Part of a small language model's weights.
Size: 15 layers, width 96, 3 heads of 32, MLP 384 tanh GELU, vocabulary 1283, 1.83M parameters.
Architecture: LayerNorm before each block, learned positions, biases, tied embeddings, capped logits.
Training: a variant of Adam for these matrices, 128M tokens, 3916 steps.
Each number is 128 + 32 x the weight over the matrix's rms, rounded and kept within 0 to 255. Layers, rows and columns count from 0. Numbers have three digits each.

# layer 4 MLP up, 384x96, rms 0.123, rows 263-328, columns 48-95
137127135094154045157178177141087153148108090152163088070121133123114186165115101078139094118139129134121148102155148115145101156131132115112157
108094169141187131089180142039120113094187187147143146146098162079149067119126132169120199114141172102177160126186127135145136062181131125138191
099078140146066175153150180155069140098137134149155134125093178087094152126090128120156084079146171164162131129173147113138137120127132151116183
115192142086146119119143129149094112123098113111127088134105130130143101122158125113117112178202152183117141176128136125114128172146109205126076
117120142108153112150063107100151105109150075064083177117124168090167147126140162098141202155117140151154134134134137200132119137137151134133176
124116109035170152111184124077101182102117109122124161125090146101104183104125112129133146149170101167195162131165170094113157160119103124110120
092136094147156083110107161169099085130123114141127142130129175132158059139174105141101144104173130117121113153125142120113111140120111149149145
123136144175108089110092146055106128170055130161140175043107177189112133069136142077116091162195134144054167166135113114100145104095104155114172
118139141168126123097160179081083092161100085088083123108089120144109097111132169017127126195172107167166179101139091157101145095146124208092101
093158130132123121164118155146036137141115141136160085110086102183160185153147135148150247135149090109126083056088154122137093119075116131059147
104099138135193129089177176159076140154109068124114186093132097086164152179180115195153027110152117166134128145083170117126161128126090089124167
147096111098150094144086116066120179167098138143105102065107067150174041094149152133134216115158169127070193130140145126143034166144128160115187
128122172044144112080126152069071112127153077139100171112144116102205104115145151097137104200203162134169106087131169093155129176059090082093161
149149144137124087124111150078116126154171110129145103103130142147096171169166138093136117124151117140086089174163125136135144134118142104131142
107179109131116118117113194112142094165188164126156110112099150172100099129151119184121235142130117134127093112122128087126121106160153132146127
088091128151077094110110192044149113126116088154150105084089142119157137137176106066134103158142138149106145090092106160144079108124109131135175
149109140122108129099137108129141086112152068053098090162116168106102133135116073132145159096120110171124168145167190125157125097110161115099116
115179103152080110106142133129097071141094150196103130147055177140141162118107111142138117121178154188113107127207090138149098080123083151112117
090147066073086112137108134123130130161180146072070106148137141098158155167194127138150080187153130173140176134124071181146131137103126111112137
098124087166119109110210136171139108158167116108094151106170148170176115133146162106131127105169138118143183133114071138140106144148130153134179
098155121179130124141115160146122122189095115119142152076125140147104117148140116083124118103128133146112153083135111124147159128140157144106138
130062168155103132097096114079109166152111157100178115161127110057133149082137134169126099169174157152131122116109068106167055098032103180128128
112145141196151141065140156127099153134092173095161167125106140165084155155101099165127125100127088151050129092109122127130090113127110166154135
111062082108128116131054164130120141112160130127121186088134068092146137128127189180150132111126174137131101125106132181153144138132075173142126
101115129133122154124137091181131141161172154101101122134109104106104097146164120112116104156146174165125122122190135132139124125082113117141100
096112124160151080104101149136068095151077144149157127092135154129148153162201138160132119136171146126191143080069149054125148141167155182087160
115145114164143152120099122183153175143148151086153129132097120141177123130150102136078077191129168112137191126173117117130119106126111141073114
123090100165154026129176078133034180153088184182140143103106123109176116135183178073127142124134127164155147070158179141108116156078093133081159
117171159146127170129132118106081161126120102157118125122089135087074147167136153134140069173122138136115091133128129148138115136145110171111152
142106147184146133188132161141116166194095131092155115140129093152102107176142122129143105133137132093161125124150103184111105123163069119134136
121154144164162097158216153181130174150101162097137127106139088154174145173166152170173073127121114168049171155115103085116106090078099167036167
120158183155146134103063144083093133134143138084123109183048195158166115156081112104133084140101145122167132094142201109077134074113105191120131
116166109159181145120155123162094055092119103105121144080108109082165115195154109100154124205134082156138127175119101189114138122093075092125124
095132095142126187151088171157153092143101126165100133109065176123106112149183122123105105126153109161132128116154114072134155125060185141111169
116146185160137104103139106146084140127154122159149081125117156183135101098118094187126117160171186107076139132088174159122101109097083179113091
089115123128127142102067096184138149172108144151163170143098222133148093142148151080146087176113125162200070120094159150114150103107069075126049
133182146125139172129085134132142131161122106067143110105090162191113126140156086133146179101133151091097131149091127158136146101078138121054104
112131141216114152184118218178096141125071105162171161117086216110090102148130076166132162141159091119189109080060095125153144123141121086094161
085210140145129124176151144131119121158104129135101117148118122199115093180157143129119133085085132134122078114094057163090216109074096134163154
105165146162141093116075130108159123166109094103095107169137173094158098148102087074127094186129150170108140148110104114146087140154205094140186
107161080122131072113092154127076147140165180177163136130137138127122152082212162104137112144110168139137163151142129165109178140088099113097145
074162162127100185142089108151108154166166133102086110175117170115130133077134105214148105190133133119153172162165121124115166138119135119140186
145145133122123116112135171149117088144124119176084194121128144149137094112139175119111125104124106147169073123221102110122070172079107089128104
118130099120119138139131093161053173184132095122083101133131100196152158131145108124134105104153154151160110077166070111145160123125155149080126
124141095135117154122132103134074115121117132143171173090103157130149119166094141117127113119140107144126061130147164139129098094082132133136125
133133163146091176130120098190142143144116122112159149134168090142150142138111126092132121176183084115102179110207087117128114146088133155114066
096075179129213170076202161153076151119171159110163126163121200060145095141177180213168179151143215118170122108142107123099134092120140095180169
120139123159145082098138158106098110139105111161103134099080125187118206119129117108141159162129085164129173190107100128127157091174141131154169
125192079183162148116115115166104128169098106171186158066143078120156163130157123127114133141150144144118141131105125105100100140124157145131115
126110115177113141135159102126064123164183056084146165150099169124120154148135041064109167108117133160243132107120103090120174103133081112176166
122088071126102072119082203087101092130136148143133090093125102131173110137113101063151188206175185180119198104156151140147092125139105150163127
100106128076152120135201146114125128108148109085120128153160123129091178117121126111189173145130137185118131155170193131135193130095138113130104
097149127122113148127100157128152123142119083128124090125112109094158142116128125119135091215155143126164119135139129141151146088121119083077120
143121165150099131152157160193171091119092115086085082112116118148137101132143123142124116125120105166094087125090104137144125101118107107145115
100117103163129104091140172093176180123178166150158114129138104124129091192134107067125187138129129133102165162145139129180061133184112148095130
102133110120104168096113174101119116118084112174188154159093151119137107140207135040096143173151153125088173091132076139141112125124110190084129
140099082142120052144136126129149190141115163100171113111088173117149160138114136135123077135122191160068182153093168094121086143089152143074176
121168128077204124104086048073103127180140068151104123119142176139114135198113123111133160109146169164180163147127132138138122104107157125114119
052106188142177106093136126100103076158155144120142176124135120194158161152102148156145171082088118131124135117134166086139148076151122146115131
113130109100092165149181099173106173115109116056146120170100147148072105118155155139152095132145123147150135166124141074126099135109094157098176
108114120103097055135117112171155098159100083108164195125157172135108136193128083137121129142154080149135121135118119138131137147097145159137148
117126153136128127080126148172101169116215115110161121083107169127182142141141082129129087152153133126147116111086159084103129125126085124030128
118176098144125190109156170230186214130142093118124120116105156107098121134130125085126113164179137073181113135141113138122080137077108107151118
104120172143158104114129132127137123132155156150092097125129116125100081124164143129131165173129165145209163065184156172113068113150069142136095
135086054110128118106107089135087168149181195188119122103085195127089145168163187124102156128143134121093113159129096176138146090097157111157118
118086122149122157114066115087164206153121140155118126119111116121182157121117169096142137104161136126119223129146211190135094107150154160120136
# layer 4 MLP down (transposed), 384x96, rms 0.1, rows 263-328, columns 48-95
149127161141131135136154067101146131116172126188118120060122084158131081113234104086147105099168077142133111142105141148111077107147126092150105
087194103221130191145079149128131119042097072082227077128107192175057089090071129180131114145103147102100199169031142094106101149161070190131092
165089142091135074102126113159095142084145148173145124117109130131128151138134144152115056116113090144113123108085196122131140105141162106130108
121091078135171203119137157107171189140167143076093181098194074133107143115061129123186110116038110098152132153167171190148120060074159087153120
072149144121110136170142103123134072126105137174064157124162135097126094143113066182165119133125140140128178147145131126144181128094156153150174
140159100109139149120121128130097162126126088141128113189100067113177090133108148157129115163089145082141099152152132115115108169135129139156123
109140192142140117137178147121203143092148133127143111099142107156097129128121068127157144114111086154126110077105132085111123085142152068146169
140140058147127145115150135091069107159145114170109108166122102103148077159130060127098118122130170179104134109141136162124175178153090090190132
122100138153082137127066182136138069176032137141099150067084152088090168116156150079156099181172138093162102153114129173118144122136183141233115
101136108120124136141111179191193138089118154050154084106224089127145093097137109176156139105147148147068119169043149146133100145154149103203110
127169152023096165142129105083104136121095166135101173108107135140113144150109115130151109118065114113116066113173113097126183097161187117132158
138103166092120106085156191170034150126136207142102107146100118115141158155119041112137131126089149131201113158155081093116129119122149138136129
097217171061161150109119157111132047074143132139193114133117175183099145160141134092184145184138103183114136135127105063114137118158136164152095
127130076153170121128134117136104130117135124149078150150156132106120132140059110158195151121123147123146129131105119131141112083124132110150134
130066091175142129066138143129156157106109099147164146135118137103079169124129134146169119114129216150117172141134107041114109134096137077093077
131110170070148108151159136102168142075126151109089159112128132103103112092107150142148153058170151136170150126106147077120123112110127099160162
123110132124099149108113135119102136082160147106103151160044083099204125152088088079132143137096116115125112107137097109124129138137126110191135
129122098106148180174140130145171143110185085106171117151111119133062097132084114133113121109104098152061171150109123100147156117127138119058188
110149166105089119120080169077163145088116123123099104160118137147150174095082151130151081152080133132141115115125143160124149146130153144144114
141147141112137126138167101123076138134141176118107143084173103121126126102107150176129119130064141136109187145077162144121154127122122113138085
128169098156115128142127179129102111123159122108089089142120138135149090099123147139086113132085153143175140134094110111133156118160140111090086
138133084121113134093167106206163095115155139105099132124137097089137141150090160139129183154204165160148087163119196196149101098151154158150130
159175139153092074161092091157074128128154119144115110048129094142139138092127075128160129086090077141150115154136153141146159187117171146105109
119106133130137129149093109133119155160165146158126152125118148123129121150108138134190059152134127060149154181107114131154141127125101118186133
158075066144122171073201070141174159114129108054132158131113122095160150142112125120150116142161061125156105155117102124136153192154168115136078
140161168114131109153118114097118061133160123041158168167169101105170162124126119147112161126163135175095097117174156137122094084115109100107142
128154132122153121155139085075103093083119141101092044148133143128133081133083125081133191080096133150078120151081197171112125123132152143176122
180115138134139095125078096109154151093121124157148106072093182179100133094154094096134080133132128110136220187086194165140085150121179198155132
120158138106125127105136152166083126158148148128140145131137112167124151106150141104167143110137131111166154108177094082132154085135139119163054
125092176170134217113083158107055132075114080096089100162112145155140130137160122106182130086109111078108180067156135072151091138099145085114163
156163098115158084104133091145142143113101101171135114082135165126157113143143097087163111120160149160041191148115216120127100135174125154048061
113127048097146165172141099164128121113125088143156117178164077128095114140188131167093149107115096117129115192139080109126197160149143148109115
101143174105077165057148113144196170178142163124144109130203138121141170122166083112144145149127119074068135051155069134116116131139133099132093
096121112139100116118132150151091164051111133147145136132206091105113131126131154176160165135140097102069122144123110139137075108165177066190104
094158105074139113205127105161165081104097137072122129130204123157154129166124152126133129115130083123103156091109145128140130092185078103136117
157120067133151192149072173167159169179129046109121172075100078117148085133155123112134056124117131180137168180142121158140130101105185137078109
106120125144081127182080112115123120117165142118170049106158138139068113140206133165193086186087104147136147157123143184146101160177155195184146
140093161129137103065130116131113106139134156154049133035115184125208097129173162124148148034105085165144153100129163137145107155132163140135154
124114139149110172137073170113097228129111093148143125125114138052128170120126105120158130123165186113170124169115126082131079134158178131174155
126144139068110152109116138121118094111099226120139115106143129161110182123074162121142127160152167140139133164077162120101173059111134102123121
114046147158111153112122109145122132104132122072174120088113227191104098118059099112119142107158108148171138150132207117133150103180176176126132
140187123043132133138096188137153196194142152105120126145081134141189130106112133159133127122130092077068096108073137152115174108107129167075117
115169125121141188104100126094125104115160156094195166113170187132158077136087098123113122108130111115121175123120109149127087107187150104135120
126145117124085118155089117085157164111134198066202078110143133124090146119101125133073112190123137150086102165085147138117121150144100096198126
143130056137135171052158181135169180126140113068149102139121170145130128110165091045126157097144184132114079063087114111127089135138121145113080
087140148139086107130180106117177109098117145104157146149149117085122115186109161112153119126046076117095182170093236122091147125126077154119100
108161085107153094141115177121179098148122113209127107186106115111157131168149117100100062108104146108117092128173234136133138124103109131125061
129138116114114134089130164191138097200145193124071127164103141135107158108145109139154136143127057172135102128127126081117148147124107120131116
168125114170104174105137128098110161188110107114119118163136123121171156083138130190141126144100140081154167093173135080114141127115142114149090
093192129045140114141107174098141176186171078163031104123095103116172122105120145054109111133136137122058140112144098157115159104054133131078186
124118119129130125107137135070129144113070103146113154107120073123191117077070147090161181116090210140155149178100076163100116129165142074122199
108139134124125102165097149142107125092157151104104185155115091118138165128174127113138130120089150085118138065078168100107125148120119094140132
117116121109128153068137127129137125128145172131122135095157156150115119110138173136143120140171087097143144142119154112142097086085150176098165
157141127148161112094144097071144105143164139101145148106160109075142098124119127173192141114065151172081182143125122124150111103125069106155139
163162146134123212165124153199187187155115087113113138154090109092138134091104148110083120147152117096105186082130073136103164131095118121040082
121168141107121157084104110097205147131094128096118192175121107137104157132141090159131138048140185182191109104130146148120152064112191128121063
147135093122096129095129146215120087138125125156087121172249164058096158110110158108133172133077094176146114051132051136130141093117105140146186
160066150134086106115120126115148104105140144181047131089215096114170141116130077092148130111149080061190107119124076144144173081111178154112176
098116177117111180137157181108129106167169120111142120168134136142141105133088087139184132172048151174093134119100104108152148129149096106098137
142152084154113100112115136114107159135112099176151131142118159197194118155158108115157101184084093153105126108125055119160110146142098106088160
138182091136146163082125109140123194114147109103118069106089114173106117038183181099109088137105175099162165122127130074122165091174129121055088
139073178084103088096081137140137158116152131218149120143121127164172116154126076229128147082180115141143131132111143102129137134101172166129172
106143137166100080148167101179122083143160124094110073131136161143112130157111123115134129136120202109126121152131135128135151119171141092104137
128120101131127147098133132159105108089094157173111163105138116081182200127178144105134103093110160116117087171098121122137167158140157148073102
123149127134140175111122079129113102092068099174168134188128138170113135122119144131163135117088143103068165104111138161121142146164066141122112
136143163119154108097087120163129088144093135092166141099120119102144102133121128186161105120171151117137112179093110122126111127155128096157096